config = dict(
    num_hidden_layers=10,
    head_dim=64,
    norm='layernorm',
    init='trunc',
    batch_tokens=32768,
)
Each number is 200 + 30 x the weight over its row's rms, rounded and kept within 0 to 999. Layers, rows and columns count from 0. The size before them is the row's rms in percent of the matrix's.

# up: layer 6 MLP up, 1024x256, rms 0.0941, rows 202-207, columns 0-255
# down: layer 6 MLP down (transposed), 1024x256, rms 0.0811, rows 202-207, columns 0-255
up202,106,239,212,216,249,172,180,258,169,214,184,172,258,169,240,161,217,208,241,232,230,239,264,172,165,187,199,138,199,190,215,219,205,199,213,253,263,229,180,171,202,180,204,179,251,196,207,233,204,176,198,147,201,228,238,225,234,169,168,228,207,151,178,139,245,182,202,161,212,201,243,227,160,187,155,179,184,194,241,172,195,233,240,267,196,116,170,226,200,256,184,174,132,228,197,183,156,211,243,219,199,199,222,176,178,181,211,205,226,227,211,208,244,211,207,223,208,182,186,224,196,185,201,223,151,212,193,170,179,200,179,177,163,229,194,230,162,144,176,159,157,227,215,172,219,236,237,178,208,207,213,220,264,225,170,179,215,201,165,181,202,199,179,242,222,123,190,209,180,197,210,193,210,209,231,221,248,220,195,129,216,167,163,207,228,154,242,194,157,147,213,153,219,219,193,178,163,203,190,225,203,176,205,211,217,135,241,212,228,243,157,252,213,227,216,210,198,212,195,247,202,209,189,168,196,209,232,245,199,223,185,205,204,174,163,251,185,264,183,230,222,220,188,245,229,230,197,201,211,154,266,187,194,169,207,210,192
down202,104,185,229,176,235,176,196,186,185,166,207,196,237,156,217,205,188,185,185,203,204,217,216,194,248,186,225,150,253,168,198,239,184,208,164,220,209,232,207,149,206,182,218,198,228,184,166,209,253,236,159,212,203,208,186,174,226,205,159,224,220,211,280,239,165,208,254,184,193,167,166,214,201,193,144,190,225,194,170,269,278,201,153,236,244,203,270,194,190,179,229,210,247,176,265,200,206,164,188,247,195,222,202,223,217,213,149,178,247,214,223,163,160,124,218,212,261,196,210,181,228,229,204,182,230,177,266,204,272,169,188,201,191,189,192,164,216,167,227,181,190,220,231,181,174,207,202,182,237,173,175,133,161,225,200,189,189,187,184,211,185,182,197,179,150,219,161,198,188,207,209,213,169,193,199,201,142,200,175,211,206,187,183,220,156,163,200,181,193,230,173,208,291,210,225,182,245,167,176,246,231,211,174,174,185,235,170,158,172,264,198,214,164,204,212,198,265,221,147,192,216,158,196,234,137,215,185,178,151,170,204,173,170,257,168,232,171,221,185,155,228,198,216,145,198,210,164,222,242,222,202,219,206,217,207,198,168
up203,109,217,199,212,180,149,179,163,186,156,175,218,178,210,185,167,174,189,247,263,207,157,172,222,277,218,272,153,199,210,237,221,213,248,168,204,229,160,213,198,184,177,172,210,255,167,182,276,208,168,233,198,197,152,166,221,217,222,224,236,220,190,208,198,193,190,211,176,155,173,230,206,168,165,229,200,196,165,154,234,189,211,207,261,209,216,180,212,206,200,204,200,207,210,157,195,211,234,155,150,170,180,193,229,181,197,198,244,172,206,218,226,217,223,212,242,207,220,193,250,195,195,158,185,202,128,159,113,206,226,195,206,191,193,190,208,242,194,177,202,193,189,258,191,208,238,197,204,195,222,205,194,166,200,217,241,193,212,124,179,226,228,176,198,232,210,192,230,171,198,191,217,197,174,204,214,206,210,218,180,138,209,181,141,175,211,218,221,202,225,220,174,221,158,215,173,220,237,209,250,265,184,199,251,196,210,224,206,156,201,224,294,253,209,188,168,221,129,215,197,205,174,224,232,122,162,188,213,223,169,133,198,135,194,230,216,190,221,192,236,173,214,156,257,225,135,232,228,186,221,188,249,169,193,199,196,203
down203,107,143,178,220,200,177,194,224,119,178,167,211,237,201,186,170,210,237,217,237,201,223,193,191,214,169,235,226,239,209,216,208,201,209,176,195,193,169,188,227,189,174,149,210,202,199,170,205,185,247,216,129,180,183,177,169,264,229,183,182,249,150,184,197,185,209,162,162,142,194,189,154,228,177,219,148,215,208,240,206,193,157,187,233,252,172,208,158,208,146,186,177,198,182,226,215,134,204,176,145,187,184,170,232,203,184,234,226,201,226,212,200,183,171,227,218,133,211,198,205,192,238,213,210,247,227,205,205,171,243,183,203,164,221,165,254,232,221,207,166,194,171,214,180,161,187,210,265,177,192,213,193,165,178,217,250,207,140,218,194,220,221,205,201,256,228,226,249,200,228,214,197,208,192,196,182,208,190,201,232,180,198,189,216,189,144,197,231,212,222,204,178,259,218,178,205,205,238,190,296,211,214,175,200,178,172,197,196,186,283,108,213,223,207,203,211,203,197,225,181,277,183,200,198,199,220,190,183,117,209,143,225,263,237,254,171,179,265,217,156,171,193,152,198,202,195,235,199,235,191,227,227,213,178,204,166,162
up204,099,208,211,178,191,211,239,252,175,214,228,208,231,164,235,176,186,216,166,191,189,171,230,177,197,120,225,188,241,212,161,189,227,193,200,226,190,234,209,235,167,180,132,182,224,227,158,200,215,195,215,152,167,184,245,183,207,196,225,189,165,168,187,212,240,199,224,210,207,206,193,244,201,212,204,202,210,202,203,225,154,221,243,238,236,192,170,229,205,219,187,186,181,226,178,165,207,257,175,188,187,194,215,91,227,206,178,206,171,212,170,131,223,164,237,200,207,154,237,194,220,203,142,180,208,175,184,160,240,220,213,193,172,162,213,166,188,202,185,173,252,171,232,227,180,182,198,290,199,190,224,232,175,143,178,176,199,161,196,251,220,196,196,245,159,266,164,169,205,253,192,196,209,200,193,239,179,220,180,229,223,194,224,197,190,171,178,189,175,189,197,215,160,182,239,200,279,213,232,244,203,138,252,258,247,172,252,166,187,213,150,178,247,228,200,164,224,191,209,169,221,233,182,185,162,193,258,219,174,170,176,213,194,269,219,218,237,225,171,217,206,185,168,168,218,245,179,197,232,132,185,210,189,234,191,214,260
down204,102,219,182,234,175,234,207,158,180,192,225,197,162,231,120,236,142,180,235,182,240,208,218,190,186,169,244,201,204,234,199,174,219,267,274,172,172,147,227,206,240,218,234,201,201,199,193,217,227,177,182,196,190,254,198,229,205,199,226,218,157,178,162,227,136,193,168,184,202,250,218,164,225,181,158,180,212,211,175,215,154,209,235,225,202,205,152,228,221,232,181,226,181,177,199,244,190,232,160,166,207,176,177,217,241,207,184,120,233,237,192,165,250,240,137,230,201,183,183,248,183,247,153,188,207,172,138,228,219,149,195,235,218,220,229,250,221,202,206,181,186,198,186,132,219,234,151,211,183,226,205,284,224,212,213,242,167,180,195,98,211,198,213,179,247,212,201,161,207,203,149,212,192,177,209,162,238,180,165,187,176,191,199,216,181,194,212,193,189,247,205,206,206,169,192,235,198,199,183,232,214,206,175,221,154,190,190,205,243,169,212,197,190,135,179,164,175,213,198,211,196,184,189,218,255,142,234,158,277,243,192,216,233,199,168,185,189,219,220,191,176,193,188,192,219,194,147,204,234,196,224,178,236,212,239,216,209
up205,086,232,187,193,222,197,194,243,181,219,218,179,221,194,226,135,197,187,162,273,192,201,244,225,187,191,235,212,186,215,197,219,204,212,263,158,227,191,206,191,215,197,185,211,217,176,205,230,164,199,229,148,188,211,189,208,166,228,234,177,199,85,197,227,173,195,192,194,191,259,217,191,181,191,195,162,144,226,203,166,178,194,243,222,197,238,180,198,210,138,204,171,207,232,138,202,200,165,170,218,236,195,172,161,171,178,176,191,223,169,200,185,189,185,240,204,239,199,217,179,215,188,154,237,165,191,195,174,164,120,226,204,228,134,250,205,204,176,223,178,223,245,219,166,233,207,194,198,203,247,215,236,196,225,161,264,256,195,238,179,201,204,219,180,224,247,168,174,198,214,184,216,234,206,209,158,190,179,195,118,231,215,169,222,142,222,229,190,193,121,166,187,208,129,195,222,213,165,206,179,196,240,224,228,187,187,155,185,227,232,183,228,191,201,187,140,190,161,132,243,243,212,190,204,205,235,219,232,212,205,212,196,198,177,280,222,185,255,190,142,245,243,194,180,179,191,218,207,175,204,183,217,141,173,254,199,200
down205,088,194,156,185,215,253,194,187,257,263,210,205,190,192,210,250,202,162,154,155,222,175,166,162,196,242,270,192,208,186,223,190,173,212,176,218,202,181,154,208,197,196,215,239,164,192,252,159,199,183,156,136,130,214,197,202,214,121,206,182,219,246,182,234,178,209,225,204,226,187,212,192,209,230,224,166,185,171,257,144,236,213,153,215,188,213,244,183,182,220,198,212,206,129,226,249,164,155,234,214,169,171,121,214,219,226,223,195,202,194,210,175,206,203,210,178,225,205,201,212,191,164,210,217,188,217,288,222,173,224,188,214,186,184,171,226,150,196,256,169,218,183,161,197,172,192,207,209,198,220,227,212,203,211,202,163,226,197,189,255,167,253,171,208,170,188,196,236,211,213,243,219,171,137,165,238,217,203,216,183,184,201,180,175,216,256,212,235,220,215,212,237,206,199,162,135,221,236,183,227,151,180,190,188,121,226,225,172,203,163,215,147,239,233,205,227,198,203,175,161,145,179,179,161,208,159,232,213,235,225,249,169,163,219,242,167,198,203,218,210,238,192,174,207,183,197,180,230,194,212,227,230,216,282,187,233,211
up206,106,225,203,207,180,161,201,256,236,220,189,240,196,223,255,162,124,219,214,226,157,185,190,166,181,218,209,207,207,266,226,260,166,240,170,178,207,234,143,205,182,185,226,225,201,192,219,166,178,246,210,205,229,208,189,212,173,229,241,231,150,187,255,216,181,225,187,252,155,196,213,212,179,230,237,169,160,219,221,200,189,239,235,167,256,155,135,203,218,178,203,237,185,230,192,215,221,192,199,179,141,180,182,182,233,189,214,211,205,181,179,194,266,162,202,207,264,215,195,218,211,233,195,173,167,210,179,159,167,183,132,153,217,199,188,216,197,186,182,199,189,232,235,176,207,237,173,200,177,218,231,230,227,219,243,234,270,124,157,202,157,216,153,158,156,187,220,244,202,176,240,172,200,196,209,192,169,230,164,170,176,217,173,224,227,161,220,141,199,230,214,208,186,196,171,204,185,147,188,243,214,191,172,196,216,213,209,178,186,187,171,181,212,215,247,122,206,241,233,193,177,223,168,176,215,224,183,197,211,148,186,178,156,208,254,180,185,240,185,194,184,211,224,222,273,148,226,172,195,207,125,209,216,200,224,188,249
down206,103,201,199,197,185,155,189,194,239,222,155,212,198,172,235,188,208,155,207,234,184,201,207,193,218,265,202,172,250,163,160,250,213,232,228,205,195,199,256,254,204,220,251,237,210,186,191,263,148,221,171,177,187,172,188,202,198,263,194,194,223,194,159,187,171,213,180,216,187,166,183,194,214,221,227,203,157,264,259,190,171,192,209,196,168,180,143,218,152,216,150,204,206,183,195,203,176,205,222,247,211,176,219,170,212,243,208,229,153,220,167,172,167,176,205,163,270,169,204,156,201,131,231,221,217,188,231,207,192,200,205,156,237,239,176,230,220,219,230,204,212,213,219,178,214,216,191,164,178,167,207,160,211,187,254,211,181,216,175,232,246,192,224,228,224,257,196,202,189,229,167,174,203,252,163,202,229,262,184,213,235,231,232,131,159,190,178,157,193,205,206,237,158,204,174,200,184,200,194,230,224,214,220,142,256,230,227,223,233,178,151,147,199,217,205,240,169,223,169,209,233,201,204,188,243,189,238,173,207,218,142,148,206,245,217,206,196,226,214,178,176,251,140,181,217,159,231,154,172,157,139,207,148,138,186,175,206
up207,106,254,171,236,206,139,192,207,225,247,236,168,179,186,246,230,207,166,197,170,213,170,203,197,221,194,205,191,161,191,165,227,179,189,180,208,220,165,192,146,178,202,175,155,222,247,184,166,207,217,199,166,184,241,199,180,198,199,247,189,207,202,135,251,172,215,220,257,168,256,243,205,184,208,199,212,151,194,217,213,220,145,198,204,252,246,195,237,234,232,160,200,200,184,206,220,159,203,196,235,221,205,229,161,191,168,238,208,193,202,165,193,219,215,207,195,237,237,211,190,197,208,219,207,167,160,204,248,201,208,178,184,208,163,267,154,158,241,190,162,219,193,213,221,209,140,209,216,142,260,244,223,277,198,186,248,192,234,168,186,153,202,187,231,205,242,146,172,183,233,188,203,214,187,143,216,231,231,217,226,181,182,131,215,215,202,172,172,149,198,141,215,175,189,238,184,214,184,132,208,166,212,187,225,200,163,219,193,219,235,154,211,252,260,205,167,158,224,206,230,188,222,261,189,198,146,233,163,201,226,195,206,149,173,251,236,231,180,164,194,223,205,195,135,176,167,226,224,239,215,234,216,199,170,265,217,215
down207,106,165,161,274,196,241,142,195,179,211,172,260,188,189,161,218,202,245,254,206,162,190,202,246,198,174,178,186,229,267,205,167,198,212,173,245,179,156,236,215,195,187,225,238,198,221,146,255,190,197,242,175,218,171,193,197,184,228,225,151,132,238,178,187,165,202,203,179,195,233,275,178,249,236,197,178,177,154,216,189,199,235,224,257,234,191,188,216,197,182,242,179,198,205,175,200,229,228,133,231,230,189,246,138,168,233,200,194,168,188,204,179,236,265,255,204,178,117,185,174,203,224,182,224,177,178,219,230,201,208,210,204,209,204,199,192,208,154,236,217,219,201,217,190,205,240,223,219,185,152,217,236,157,192,163,208,243,223,205,184,211,193,192,214,247,221,211,184,156,178,184,224,222,179,171,168,198,169,181,201,213,206,214,137,224,186,168,185,147,142,181,209,199,192,148,213,207,177,199,244,234,165,224,210,197,216,173,151,147,218,199,213,221,197,171,212,173,251,228,221,248,176,152,207,183,185,208,221,153,193,171,161,184,152,212,236,190,254,187,241,210,182,217,266,197,181,183,224,153,244,208,160,176,261,203,218,192